config = dict(
    n_layer=14,
    d_model=64,
    n_head=2,
    n_kv_head=2,
    head_dim=32,
    d_mlp=256,
    vocab_size=1024,
    activation='gelu',
    norm='layernorm',
    norm_place='pre',
    norm_eps=1e-05,
    positions='rope',
    rope_base=100000.0,
    rope_fraction=0.25,
    qk_norm=False,
    attn_scale=0.177,
    bias='all',
    tie_embeddings=False,
    parallel_block=True,
    init='normal',
    init_std_qkv=0.0815,
    init_std_o=0.0,
    init_std_up=0.0815,
    init_std_down=0.0,
    optimizer='muon_variant',
    lr=0.00573,
    lr_mult_o=3.0,
    beta1=0.93,
    lr_head=0.00994,
    grad_clip=0.5,
    warmup_steps=200,
    schedule='wsd',
    decay_fraction=0.659,
    decay_shape='square',
    final_lr_fraction=0.0,
    batch_tokens=16384,
    seq_len=512,
    doc_mask=True,
    train_tokens=112500000,
    steps=6867,
    dataset='wikipedia_en',
)
Each number is 128 + 32 x the weight over its row's rms, rounded and kept within 0 to 255. Layers, rows and columns count from 0. The size above them is the row's rms in percent of the matrix's.

# layer 11 MLP up, 256x64, rms 0.281, rows 79-178, columns 32-63
size [100 100  98 107 103 109 104  93 106  89 104 100 101 104 109 100  97  99  98 112  95 110 100 105 110 105 104 102 105  98 111 114 103  99 111 100 102 115 103 103  97 100 101  98  97  96 112 118  95  91  93  93  98 106 103 104 102  98  96  89  91  97  98  92 116  98  97  96  95  93  96  92 103  95 107 102  94 109  92  85  94  92 103  85 111 101  97  99 102 103 109  72 111 112  92  98 104  85 100 102]
[[ 61 140 169 155 160  98 108  94 161 166 144 159 148 150 128 131 174 111 149 146 139 129  92  91 139 128 125 172 143 157 157  94]
 [144 105 133 132  98 118 139  95  79 115 106 145 151 154 158 117 167 139 164  91 202 135 117 175 171 134 166 183  64  95 185  95]
 [ 99 160 118 116 137 194 131 102 120 124  76 161 163  68  91 102 137 175  94 110 142 145 134 125 133 175 146 131  98 147 137 110]
 [ 63 147 114 161 143 131 146 201 109 132 132 133 148 153 133 107 120 153 108  82 115 163 115  51 170 133  91 209  97 127  63 165]
 [159 166 110 101 121 168 123 152 136 113 177  47 166 112  90  94 124 120 133 135 155  92 140 102 157 149  88 136 149 207 121 165]
 [143  41  77 128 105 137  99 152 196 144 114 145 146 101  93 125 127 137 199 137 122 115  61 179 191 133 136 153 131 116 131 119]
 [ 61 130 134 103 115 100  77  69 131 118 123 132 142 127  76  97 105 104 105  99 158 175 148 130 122 125  64  74 181 187  90 142]
 [123 168 127 163 113 114  71 125 138  99 146 134 177 174 173 144 142 124 117 116 146 115 175  61  71 172 151 134 125  58 136 150]
 [109 152 119  93 141 119 141 159 154  92  88 126 171 111 114  60  88 169 141 116 180 101 145 138 184 205 106 122 131 139 149 140]
 [152 118  71 173 154  96 104 167 132 104 100 116  95 108 170 126 122 142 175 165 136 130  95 153 195  88 155 146  83 145 176  96]
 [123  94 105 135 105  97 190  73  73  57  96 136 150 155 132 132 143  74 142 142 147 154 100 130 114 208 178 154 169 135 123 134]
 [122 121  87 110 167 179 112 173 150 146 117 181 140 129 193 120 183 119 106 172 132 142  97 105 150 150 113 168 118 104 210 149]
 [179 124 174 160 114 187 118 150 143 129  88 157 143 147 134 107 109 101 107 123  87 161 126 106  97  94 182 152 165 189 174 186]
 [150  97 142 167 122 132 127 158 133 148 126 119 128 210 159  94 152 123 133 112 204 177 179 145 129 127 193 115 247 160 142 144]
 [ 97 166 146 105 119 127 160 150 178 158  79 191 108 151 168 113 164 152 121 147 195  77 142 103 186 168  94 186 128 138 142  80]
 [170  94  78 137  97  99  83 156 152  91 115 135 109 157 141 150 169 125  78 150  90 126 135 101 171 174 174 150 146 180 132 188]
 [ 63  81 105 100  71 131 167 160 127 135 127 165  85 103  98  84  97 145 149 137 139  83 118 110 101 113 109 158  79  92 168 130]
 [136 112 108 134 142 116 104 123 137 141 131 136 104 197 123 165 125 142 120 145 151 201  77 166 172 127 117 177 110 134 141 121]
 [132  72 129 154 162 131 176  56  97 139 134 160 120 129  77 159 117 135 111  88 134  66 157 149 125 133 107 122 120 190 124 188]
 [134 175  92 211 110  95 147 191 130 146  78  93 163 141  92 143 140 127 124 149 162 129 164 145 101 157 135 173 158  76 154 118]
 [ 99  98 124 115  74 165 135 140 126 153 134  99  81 202 155 134 140 102 117 180 113 129 149 123 137 141 108 181  95 151 116 103]
 [148 123 104 173 176 132  56 120 159 174 118 137 201 107  57 139  76 119 111 196 124 126 180 135 114 138 107 108 101 133 151 167]
 [146 121 156 163 109 157 153 122  70 165 149 113 147 114 133 127 154 127 152 151 144 128 167 188  95 156 112 169 121 125 185 173]
 [ 71 157 156 144 165 118 148 160 184 131 159 120 164 170 145 159 152 159 135 138 155 165 123 117 142 149 170 107 103 132 114 128]
 [115 136 112 135 136 136 151 202 153 176 159 118 145 103 176 125 100 134 155 113  81  99  80 111  51 154 133  93 121 148 182 124]
 [149 117  85 121 111 140 128 156  92 114 175 212 132 137  71 162 183  87 162 135 138 124 161 139 130 132 153  70 158  95 120 138]
 [194  93 164  96 108 128 135 146  80 149 154 120 190 138 141 140 170 149 175 107 156 152 103 123  89 167 196 169 160 114 154 141]
 [148 181 170 184 198 121 110 135 120 128 123 142 110 143 132 130 116 115 242 107 124  96 118  73  83 121 117 150  92 153  91 113]
 [ 69 111 109 116  94 104 117  93 139 124 140 103 142 102 115 115 157 172 114 111 150 103 112  99  57 158 119  95  63 104 126 158]
 [118 114 137 153  84 112 117 145 142 138  55 131 173  68 166 153  98 129 119  90 168 138 115 113  80 109 176  89  91  70 145 138]
 [144  99 131 113 105 137 114 192 106 135 152 172 116 106  77  76  49 117 129 108 113 135 142 130 136 117 140  58 139 132 114 125]
 [111 184 165 161 149  93 120 186 185 100 138 165 169 153 151 163 140 117 157 158 124 184 158 127 159 173 140 152 143 178 110 167]
 [177 129  83 128 142 202  98 121  71 154  81 157 153 128 109 146 115 124  93 122 106 139 145 126 164 172 145 203 147 124 174 171]
 [113 110 109 143  91 148 121 130  92 143  93 130 120 118 158 101 104 172 105 135  92 176 129 114 126 182  89 159 101 128 197  78]
 [117 111 130 135 110 162 150 186 140 133 160 189 190 153 182 174 138 128  87 149  78 110  93 139 162 186 132 127  94 157 182 136]
 [135 113  94 123 116 128 101 139 155  93 111 102 126  91  71 115 130 155  88 148  96 121  49 109 127 165 141 139 110 135 132 176]
 [150 143 127 157 136 154  94 153  91 100  70 135 165 152 178 107 133 122 140  67 109 123 153 149  83 109 149  81 143 161  93 153]
 [147 107 140 136 165  84 124 124 154 172 115 124 181 143 114 139 146 185 188 195 143 144 169 134 111 159 167 112 171 128 119 151]
 [134 159 142 144 152 142 153 135 116 148 183 190 106 137 159 133 100 152 133 181 150 161 162 136 143 151 184 184 146  92 130 176]
 [126 114 111 156  94 139 176 157 152 125 220 142 206 116 155 116 153 150 160 154 124  93 103 133 173 149 117 138 135  89  97 155]
 [153 170  80 118  78 123 123 115 150 111 198 153 144 186 101 123 180 121 140 122 169  94 106 126 119 190 138 117 165 102 186 165]
 [ 53 115 136 140 125  88 110 105 192 139  89 158 105 117 105 144 157 174 147 174 172 107 119 152 148 110 123 118 144 134 143 119]
 [167  89 146 138 120 139 116  61 153 122 133 111 114 131 108 115 145 160 151 130  51 117 137 171 166 185 123 131 102 164  90 139]
 [162 111 175 169 180  60 142  99 167 100  87  88 121 144 120  88 108 124 163 168 184 157 130 119 172 147 146 104 111 138 134 151]
 [108  83  78 170 127 168 145 120 140 152  87 125 136 133 100 101 178 139 110 127 148 151 131  67 105 121  79 179 149  84 126 192]
 [174 115 104 128 141 157 154 120 120  93 170 148 147 140 140 116 124  97 172 172 156  96 120 157 119  81 164 138 183  92 207 134]
 [ 94 115 159 141 110 161 131 150 118 161 169 133 147  97 106 200 135  87 159 159 108 135 140 102 145 106 155 156 107 158 176 112]
 [107 168 160 123 110 140 145 152 134 162 103 142 147 138 180 115 150 182  98 108 171 156 134 152  92 153 149 148 107 155  80 183]
 [157 143 107 106  88 159 145 132 177 168 143 142 174 118 105  86 109  65 143 113 123  98 173 168 110  74 174 108 165 104  78 149]
 [130 101 173 155 106 126 129  79 154 125 107  93  82 160 122 142  95 111 102 138 158 107 200 126 173 149 152 122 110 135 128 142]
 [130 106 164  72 112 145 145  90 150 171 130 128 139 156 116 113  57 119 107 128 111  58 110  98 156  96 134 204  79 100 134 146]
 [ 96 131  79 172  86 164 162 121  92 109 112  39 108 106 115  85 219 130 128  72 116 105 163  61 109 107 145 144  44 151 156 140]
 [108  92 150 194 158 130  90 167 199 134 161 139  81 166 176 181 148 131 164 135 136 116 143  95  77 121 107 171 116 149 159  99]
 [104 158 183 136  88 140 145 163  98 155 113 147 153 143 127 169 189 135 151 134 150 111 168 106 112 127 177  98 165 157 187 136]
 [136 103 126 179 124  86 168 181 145 129 153 121 169  97 155 178 185 107 111 118 155 134 140  63 120 122 103 154 137 158 157 168]
 [110  73  90 172 133 157  69 129 171 167 192 146 159  74  67 154  98 102 160 114 137 109  98 157 129 105 172 129 166 132 125 168]
 [122 131  91  85 104 132 134 115 157 135 143 141 135 111 104  69 102 101 167 169 152 159 136 103 183 123 112 125 106  99 115 154]
 [156 166 112 118  61 109  87 136 148 147 147 101 171 112  75 117 149 162 106 157 128 185 182  95  92 101 146 107 184 127 178 121]
 [150 158 162  92 146 179 140 163 127 200 105 131 128  79 123 109 177 187 138 147 107 149 169 140 106 114 111 139  66 140 129  96]
 [141 142 133 126 127 159  81 184  96 166 128 160 113 126 130 139  79 159 148  78 125 153 218 186 135 125  94 190 151  96 174 147]
 [126 108 127 173 168 132 155  59 119 180  87 108 114 128 109  45 145  75 166 139 161 125 100 130 122 157 119 143 100 142 126 129]
 [155 125 110 119  59 185  65 139 131 103 105 130 156  66 110  72 135 112 118 143  85 139 138 126 118 159 136 103 133 177  91 152]
 [ 93 112 115 143 146 102 112 170 150 133  41 137 128 169 151  95 169 116 144 103 181 177 178 101 179 141 104  67  77 129  94 133]
 [148 136 112  71 144 127 165 141 119 122 152  64 139 152 180 116 173  87 125 165 187 148 183 116 160 152 173 166 173  96 158 141]
 [117 146 137 161  65 108  78  80  82 120 130 188 114 153 148 102 153 121 132 141 133 159  94  83 173 136 139 120  94 120 140 190]
 [120 188 110 113 136 140 109 106 166 189 149 180  98  97 135 103  99  77 144 180 102  53 105  91 125 132  71 152  72  92 157 119]
 [ 56 132  77  83 103  91 153 153 103  83 104 156  94 110 114  98 105  88 126 153 100  93 157  95 112 159 110 106 183  97 176  74]
 [164 113  59 152 155 126  82 127 164  82 174 105 160  96 105 134 149 140 114 166 132 142  94 189 120 189  90 151 109 120 186  93]
 [160 125 102 112 149  84  93 111 111 129  86  61 115 178 172 122  61  70 191 147 129 105 116 202 200 139 142 137 129 121 105 148]
 [133 191 101 190 142  93  74 116 119 142 173 132 134 131 160 177 190 139 125 145 208 129 128 210  73 182 123 113  91 135 153 180]
 [ 83 121 177 102 128 133 163  77  88 160 139 111 177 119  40  87  99 177 145 128 113  76 145 207 138  78 175 120  92 146 165 145]
 [ 94 104  88 125  81 148  83 125 111 167 196 138 165 157 154 177 151  70 102 155 104  86 163 128 178 150 179 143 143 103 152 163]
 [ 93 111 141 187 128 162 144 141 147 157 149 127 133 165 115 155 130 122 134  91 150 138 145 145 125 122 181 219  69 195 160 112]
 [198  73 101 155 123 135 131 177 152 173 118  89 133 101 136 138 119  75 172 159 125 136 111 125 118  92 118 187 163 111  99 154]
 [127 130 115 159 204 173 149 121 128 147 180 125 178 148 116 141  60 114 163 167  74 125 130 183 186  92 121 115 174 104 108 112]
 [198  87 129 110  76 112 130 128 205 119  66 131 124 130 142 180 155 126 126  92 116 108 138 140 129 179 125 122 161 145 146  84]
 [123 113 111 119  84 136 136 129 169 109 158 103 134 151 140  82 129 102 137 141 103  86  55 125  85 199 111  96 151  68 199  96]
 [ 95 132 167 108 134 170 116 103 178 122 136 119 134 167 142 149 101  73 237 160 125 115 119 193 140 157 148 144 155 143  22 101]
 [ 98 190 141 117 153 115 110  68 195 116 109 152 164 151 152  66 176  95 131 128 201 176 160 146 140 145 146  68 126 157 152 144]
 [ 52 157 181 129 119 109 142 165 148 137 165 107 166  89 130 129 143 187 110 116 206 120 134 127 143 106  99  73 137 116 176 138]
 [136 129 112 127 109  89 176 173  77 150  93 170 120 109 160  96 129 132 115 124  91 185 150 121 178 162 181  86 115 161 107 172]
 [148  98 157  91 136 127  93 146 157 108 198 132 130 153  90 121 108 109 152 171 173 145 123 147 163  96 193 170 104  95 107 141]
 [ 72 181  88 132  91 146 114 142 143  75 143 120 113 123  78 153 106 109 181 191 136 113 133 164 129 148 102 107 129  78 142 173]
 [ 87 143 148 141 123 167  55 129 172 149 181 111 164  92 156  77 152 123 103  71 131 193  59 139 118  97 131 145 157 135 116 147]
 [ 93 146 194  90  83 131 112 190 163 163 166 107 137 127 109  96 175 138 156 180 143  83 157 126 138 164 123 139 121 201 143 135]
 [142 132 164 174  86  69  93 141 152 195 110 143 125 112 138 101 170 131 145 150 131  89  71 109  99 160 128 115 108 134 131 119]
 [108  84 120  67 116 150 143  90 105  92  97 132 141 140  75 155 124 153 136 177  94 132 139 214 167  99 143 220 108 154 114 164]
 [103 149 130 151 145  90 170 125 183 111  98 162  64 173 134  70 117 118 122  60 141 139 156 100 144 130 135 121 167 142 168 180]
 [ 74 143 108 132 139 148 133 137 175  56 105 206 139 174 136 157 144 100 140 152 177 200 135 153  61 169 144 145 133 145  88  93]
 [108 159 155 135 151 134 170 146 151 126 123  95 212 124 141 105 148 158 155 211 165 186 166 143 124 155 179 129 182 146 102 117]
 [107 110 133 128 143  98 143 127 148 154 125  97 138 215 133 108 116 137  69 122 145 146 177 142 134 196 121 154 135 126 135 197]
 [159 105 171 153 190 123 112 137 184  99 105 139  69 151 121  71 127 104 146 144 125 101 114 214 142  43 167 183  77 122 140 116]
 [ 82  88  80 135 130 165  76  80  82 168 114 133 186  93 141 111 127 142  95 182 134 116  80  84 138 114 124 124 145 169 103 147]
 [ 99  84 171 128 138 187 111  86 185 148 158 153 127 132 127  89 127 158 135 161 158 100 162 101 157 109 103 166 178 149 139 160]
 [127  78  82 127 147 113 121 113 160 143 152  97 140 118 191 101 120  92 164  64  81 123  90  83 160 100 135 155 161 124 159 175]
 [107 147 139 124  98 142  73 120 121 121 137 128  90 138 182 108 177 101  75  77 132 137 137 131 104  73 149 138 110 137 149 114]
 [119 112 137 146 158 184  68 161 198 161 135 114 161 142  97 128  86 146 101 145  90 136 109 145  86 123 182 141 140 172 146 135]
 [138 105 124 148 107 115 108 127 111 103 148 113  57  73 188  80 133  92 138 106 116 138 128 195  84  94 126 122 155 141 128 129]
 [ 83 171 118 118 141 131 189 139 120 176 112 128 120 156 130  82 153 116 134 123 172  97 158 179  92 156 119  99 166  87 134 138]
 [155 140  89  96 116  95 169 163 109 148 151 125 183 130 132 120 147 191 165 123 125 141 140 129 152 168 144 129 148 177 148 173]]
# layer 11 MLP down (transposed), 256x64, rms 0.151, rows 79-178, columns 32-63
size [ 97 104 104 104 103 106  96 101 107  93 100 104 100  92 106 108 101  88  97 117  92 105 108  99 105 102  98  99 109  93 116 104 103 102 107  97  93 107  85  91 103  94  90  96 100  98 103 100  93  91  91  81  97 103  95 109 101 102  97  96  97 103 100  92 132 114  95 101  96  95 111  97 107  96 113  94  96 106  95  86  92 101 106  81 116 106 101 105 104  87 117  81 109 110  98  97 104  96  90 101]
[[ 77 146 125 105 235 180 143 123 137 129  64 135 128 116 128  94  59 156 161 155 156 153 163 164 169 148  67 117  81  94 160 117]
 [ 80  88 164 127 131 101  58  98 107  89 170 109 159 102 112  96 121 142  75 127 132 105 168  73 162 164 174 127 197 154 105 155]
 [129 118 164 135 122 164  97 104 102 115 107 167 143 161  67  77 145  62 117 151 140 145 153 175 208 140  63  95 109 136 145 113]
 [131 133 192  98 143 190 113  63 119 153 132 155  63 136  53 147 165 105  70 117 119 122 173 137 102 133 144 133 160 151 150 124]
 [108  62 111 104 180 112  69  99 134 179 114 159  58 117 122 153  61 126 158 110 146 157 136 140 107 147 108  89 204 129 137 138]
 [132 153  81  91 128 130 121 104  87 118 110 157  86  87 166 108 116 122  94 111  92 156 123 158 129 118 164 152 157 125 168 129]
 [134 120 119 109 151 139 124  95 120 113  82 104 102  87 164 162 155 120 134  73 107 113 119  87 104  78 180 127 131 157  64 144]
 [103 105 111 130 172 191 131 123 116 155  73 127 127 102 183 121 100 126 154  94 116 192  92 132 152  93 136 160 150  55 172 146]
 [151 116 114 149 160 131 138 102 158 148 191 133 111 195 120  66  82 123 136 194  84 112 121 102 156 122 142  78 107 137 160 170]
 [ 93  84 128 132  94 138 118  89 143 167 113 148 128  87  89 167 140  94 145 112  52 136 133 130  89 204 101 124 131 170  92 142]
 [ 82 120  85 160 144 143 102  81 139 112 136 137  92 145  83 124 166 141 153 126 122  93 208 130 118 132 121  71 146 120 139 120]
 [104 103 101 132 162 120 208 106 147 120 142 120  65 121 148 160 119 156  90 133 178 160 133 183  56  91  45 119 114 108 126 126]
 [159 116 123 116 133 154 113  49  96 120 105 104  96  86 119 142 144 160 165 101 131 116  87 160 138 187 103 171 107 140  84 133]
 [ 78 172 138 202 172  91  99 115  81 129 130 108 171 145 148  78 178 107  85 121 128 157 115 180 131 131 125  53 161 176 101 136]
 [179 152 155  68 107 101 129 132  64 170 120 158 188 148 109 135  94 160 108 139 169 100 124 131 168 170  48 133 111 115 137  46]
 [168 153 135  58  99 159 131 122 139 135 170 108 180 127 148 109 109  95 147 135 138 146 126  98 204 160 171 117 130 115 136 103]
 [132 183 137  90 171 152 121  85  73 163 164 131 200 153 109 161 137 150 169 140  98 123 145 121 203  90 149 105 143 131  77  89]
 [166 141 136 142  65 148 158 145 107 101 213 157 156 113 137 123 112 116 183 134  96 129 114 176 128 137 132 184 131 100  76 142]
 [131 172 124 107  94 147 100 184 133 111 144 124 130 101 157  69  92  84 145 144 149 201 114 125 142 119 208 107 114  84 155 137]
 [153  98 134 151 163 133 116 137 112  75 131  99 175 121 113 113 109 110 108 122 179 177 116 139 115 125 123 164 141 105 133 156]
 [154 125  94 134 117 124 160 185 151 112 161 190 139 136 149 144 142 154 178 120 182  73 110 120 121 147 135 173  92  92 119 113]
 [ 89 137 121  98 120  94 170 112 116 150 228 133 180 110 146 174 115 126  56 188 119 166 119 102 107 143  96 112 161  98 149 149]
 [116  73 148 106 121 141 131 121 117 152 101 134  75 109 157 130 107 112 117 152 145 120 154  83 160 190 250 105 109 125  82 144]
 [123 133 137  76  71 138 193 123 165 136 128 156 163 181 131  91 177 103 143 125 100 107 165 130 102 115 118 184  86 146 139  81]
 [147  89  96 119 157 151 149  86 124 143 131  68 121  95 160 114 107 150 188 160  88 104 140 135 149 143  76 105 124  91 164 123]
 [151  90 142 182 168 100 116  89 201  91 128 139 105 124  83 130 132 127 150  80 120 109 172  99 131 158 139 139 117 108  81 153]
 [120 139 114 186 152 166  87 111 148 142 154 143  92 174  87 119 119 118 153 163 119 130 141 126 107  83 119  59  89 170 140 154]
 [120 111 181 138 175 104 127 141  84 130 104 148 179 150 116  88 112 119 114  74 145 133  77 109 102 131  99 152 156 169 124  75]
 [141 106 159 148 133 150 163 157  84 156 120 161 163 127 112  85 141 105 141 104 117 146 142 162 134  74 162 113 141 169 112 103]
 [118 132 141  61 119 171 154 144  92 105 190 109 187 131 137  82 106 153 163 184 130 103 111 142 143  68 135 138 108 159 138 164]
 [106 107 161 111 186 130 165  72 139 104 117 109 134 142 110 132 151 121 104 106 220 118  97 178 132 138  88 148  79 116 129 158]
 [ 98 181 114  84 159 111 111 126 126 199 112 129 147 158  80 175 100  99  76 113  95 132 132 148 116 101 112 137 161 105  88 115]
 [109 178 135 113 125  85 192 116 165 107 155 128 152 120 135 109 166 165 118 109 143 164  76 138 113  45  90 117 168 100  82 123]
 [172 143 124  54 102 128 143 146 127 153 123 159 172  87  98 126 139  80 140 160 118  80 113  89 139 107 115 160 135 158 125 168]
 [ 84 128 129 146  62  86 118 113 146 145 103  66 173  81 108 186 162 156 153 105 111 139 150  91  92 119  58  60 112  95 148 115]
 [134 119 150 170 187 140 116  72 153 115 149 126 167 147 158  82 136 110  81 142 125  87 182 150  93 141 141 178 181 145  42 110]
 [122 157  36 126  75  97 139 172 130  98 161 122 143 167 166 117 116 168 126 149 154 162  96 156 142 145 116 133 101 117 105 156]
 [ 77 117 149  91 107  88 123 132 139  99 137 101 176 108 154 162 150 164 106 127 145 176 131 123 165 114 133  77 105  58 104 169]
 [136 121 144 129 117  88 109 106 156 120 125  69  86 137 127 116 126 152 157 115 130 157 126 109 169 154 160  89 132 100 169 112]
 [160 120 102 146 115 106 158 143 106 113  88 150 116  98 170 142 157 136 165 117 100 166  72 123 116 152 156  94 124 122 131 121]
 [147 114 158  87 133  92 137 100 107  56 178 122 149 131 101 143 127  58 147 210 157 110 112 194  98 127 113 170  84 123 134 144]
 [161  60 144 117  87 157 134 124  91 164  71 170  87 134 124 136 113 170 158 124 111  72 108 160  95 168 166  97 130  99 179 131]
 [128 186 155 113 136 151 216 136 140  91  76 118  99 131 122 128 113  76 122  72 169 140 106 139  98  97  77 162 171 145 180 165]
 [145 130 100 101 114 110 170 117 147 153 142 156 112  83 154 133 137 177  70  96 150 157 161 124 104 157 150 172 141 133 136 126]
 [130 141 167 102 166 159 153 136 183 141 109 116 132 164 114 135  73 128 112 147 154 162 100 173 148 134  99 152 206 102 117 102]
 [ 97  86 118 121 207 117  82 116 143 184 112 131 115  94  67  97 184 108  79 110  89 121 177 110 121 144 165 100 119 187  79 129]
 [152 150 149  89 108  74  91  86 149 204 189  99 129 168 115 114 107 136 100  95 118 142  83  96 124 161 137 143 159  52 134  92]
 [115  82 120 182  51 138 144 134 153  79  93 111 123 112 135 142 117 119 111 131 129  84 131 136 103 222 204  88 150 155 172 107]
 [140 123 177 128 134 151  35 143  98 119  82 117 154  87 111 142 138 157 142 105 156 137 131 113 125 120 114 134 119 205 127 130]
 [137 170  97 162 135 154 106 116  98  84 110 108 145 119 165  93 138 183 140 100 172  85 174 148 104 156 117 162  63 110 110 147]
 [130 146 135 196 144 148 119 152 156 135 123 113 158 123 150 167 153 165 174  84  90 141 138 164 114  84  87 105 183 131 120  89]
 [ 94  58 159 127  94 100  63 148  97 148 112 138 133 111 154 171 109 193 124 103 130 179 115 149 137  94 126 109 136 109 162 151]
 [181 109  97 124 236  77 142 109 118 157 127 137 104  97 121  54 142 169 131 139 131 128 119 119 164 103 103 101 143 147  77 127]
 [153 127 215 170 122  94 143 113 121 114  96 116 155 109 102 127 152 134 147  95 142 136  49 142 151 113 117 151 147 116 153  99]
 [106 142  97 147 120 160 112  67 145 183  79 130 140 131 109 194 111  70 147 145 120 132 121 102 124  90 180 153  98 139 178  93]
 [129 107 148 157  81 146 135 152  55  94 167 167 112  47 113 142 101 103 132  92  96  96 141  90 115 111 128 183 137 175 125  99]
 [ 75 140 174 148 195  91  70 100  87 119  91  88 123 107 174 119 166 123 168 126 142  64 124  98 133 155  97 161 139 142 145  96]
 [121 109  90 109  55 114 147 117 144 118 140 112 173 158  75 155 156 122 124 202 155 130 150 171 117 119 104  79 144 185 124 112]
 [111  73 158  63 110 143 103 157 142  46 195 132 104 149 191 154 100  91 100 149 117 180  94 136 176 162 143  64 112 146 172  85]
 [117 158 104 110 103 186 202 138  56 161 121 148 190  93 147 160 115 103  98 161  97 140 100 110 108 140 119 119  83 188 165 143]
 [120 124 140 147  94 152 103 120 124 130 116 136 158  86 183 195 122 137  68 138 155 141 132 106 115 118 115 181 136  96 177 150]
 [ 51  86 157  89 194 119 159 187 132 116 118 121 159 184 125 144  96 111 178 166 128 134 114 118 124 121 157 128 166 156 102 145]
 [103 181  92 125  72 161  95 114 145 145 140 173  86 138 184 121 119 149 105 136 129 178  74 132  66 113 191 205 122 102 154 119]
 [148 133 107 122 139 134 153 173 154 170 116 158  41  92  89 228  96 162 157 128 132 130 133 123 146 117 134 141 135  92 118 159]
 [143 101  68 128 161 162 179 133 146 179 106 117 176 131 123 129  77 132 123 109 106 138 125  68 118 104 112  85 147 188 114  89]
 [133  84 151 118 107 160 150 147  93  39 120 130  98 189 148  83 126  87 111 130 131 143 172 135 159 164 186 112 134 133 145 161]
 [158 102 131 118 140 170 129 160 134 117 118 174  92 117 101 145 129  74 179 105 156 170 103 112 108 182  68 115 144  93 141 117]
 [128 138 176 156 108 152  96  95 157  97 100  57  95  90 122 121 142 118  77 118 159  98 118  94 145 139 158 154 151 145 172 132]
 [109  80 202 135 228 169 183 154 153 157 105 119 150 157 100 146  98 109 113  59 111 156 130 137 104  93 105 134 149 110 117  99]
 [179 154  89 134 104 148 173 111 182 131 194 158 161 136 123  87 139  89  82 154 133 126 163  93 149 201 152 131 159  95  93 113]
 [192 125  86 146 181 136 136 191 150  88  57 173  84 123 132 175 131  97 117 131 119 131 116  64 107 152 200 181 133 110  86 128]
 [156 165 178 151  35 140 118 122 106 133 129 161  55 130 168 150 124 137  92  70 110 130 157 100 191 125  92  74 123 146 139 106]
 [138 125 115 186 140 147 116 185 173 113 135  97 157 149 167 135  91 149 129 124 172 142 114  35 133 117 144 136 114  71  90 123]
 [ 73 142  85 127 149 120 135 123  70 134 108 112 169 165 132 108 130 130 161  95 144  85 112  89 154  80 176 163  73 154 107 136]
 [109  91 115  97 235 148  78 115 132  79 134 135 176 132 122 167 108 205 120 106 151 121 141 103 111 146 171 127  64 134 128 110]
 [133 103 155 111 113 133 154  86 119 118 134 153 134  77 103 139 126 142 177 125 105 151 160 100 163  34 143 137  79 153 107 170]
 [159 169 133 141 255 201 123 122 148 171 146 154  94 113  56 117  94 108 131  94 139 173 105 125 129  82  76 101 116 130  89 112]
 [172 158  80 123 203 149 151 166 126  96 143 131 114  95 156 130  70  94 114 126  99 129  84 204 104 154 112 116 117 175 104 135]
 [167  88 127 145 146 108 177 122 146 146  96 137 200 103 128 109 111  95 121 122 131 165  86 183  96 111  83 140  81 149  87 131]
 [ 88 175 139 142 114 132 149 148  88 118 154 178 116 186 127 112 156 120 163 195 126 153 122 144 175 131 142 144 100 115 173 148]
 [108  98 171 103 174 150 136  95  77 156 119  89  98 134 173 123 169 207  91 105 151 148 192 151  64 150  83 102 101 119 117 121]
 [125 155 206 181 174 165 176 126 106 175  75 110 149 117 111  80 129 111 195 116 123 129  88 143 131 145 117 129 109 137 115 113]
 [132 139 101  90 130 133 184 145  85 121 135 164 133 156 134 174 121  97  94 121 133 130 144 152 113 126 119 132  98 134 118 112]
 [ 81  75  46 152 206 123 159  64 139 151 104 152 172 141 115  91  86 103 158 112 162 106 117  78 153 108 116 147 192 125  81 102]
 [100 171 176 127 119  92 180 142 207 103 122 106 131 146 150 115 128 154 138 125 159 107 109 102 110 113  76 101 120 155 173 144]
 [157 154  85 193 165 100 101 160 104 148 114 164 107 158 114 153 131 198 136  96  97 153  71 146  87  90 127 124 126  83 115 151]
 [130 136 167 182 179 115  71 143 170 177 105  96 125 116 209  73  92 101 140  99 106 202 110 121  93 158 107 100 175  90 143 105]
 [162 104 151 120 177  96 120 119  79 141 125 152  75 148 107 140 170 175 122 151  73 157  97 158 181 112  71 115  95 104 132  92]
 [ 96  93 149 169 128 117 103 151 132 152 164 125 112 116 164  96  94 179 206 121  90 190 139 117 139 182 115 132 115 162  78  98]
 [163 132 129  96 191 146  66  85 100 126 107  79 118 144  85  64  75 139  94 138 149 141 129 116 131 120 130 216 189  87 148 108]
 [168 138 132 133 102 144 181 136 119  74 168  52 182 148 141 130 125 109 114  93 115  78 176 148 141  97 117 160 149 128 167 172]
 [113 111 111  81 117 123 115 156 125 191 160 136 206 120 159 173 109 133 125  72 141 151  76  81 114 170 107 115 208 156 125  86]
 [165  75 120 107  22  89 159 146 144 129 142 129 105 113 160  84 151  94 164 108 101 195 130 122 143 118 132 154 143 147 186  71]
 [148 127 150 150 138  59  87 141  82 103 165 133 123 178  96 130 160  82 161 136 112 158  78 185 153  74 133 111 147  98  84 144]
 [153 138 100 131 150 122 187 179 148 112 143 109 120 202 126 150 163 181 139 121 136 109 140 106 163 120  75 114  98 195 101 113]
 [153 102 125  77 177  82 149 206 115  82  94 105 139 117 176 177 148 133 123  72 169 148 133 112 134 102 163 118 129 106 153 193]
 [112 146 106 126  63 158 173 133 102 137  72 137 116  97 179 191 127  96 155 128 165 172 158 145 123  74 144 142 195  78 155 121]
 [138 123 117  79 164 164 136 120 150 163 123  99 185 151  67 198 121 141 117 169 123 133 128 108 182 158 150 103 120 111 178 159]
 [114 177 101  90 140 139 149 111 167  94 196  82  99 121 125 132 102 154 113 113  58  75 183 111 116 112  79 126 157 138 129  78]
 [169 110  73 120  73 131  79  97 130 103 136 137 123  48 186  96 114 137 111 182 116  82 135 176 120 114 129 158 105 106 154  78]]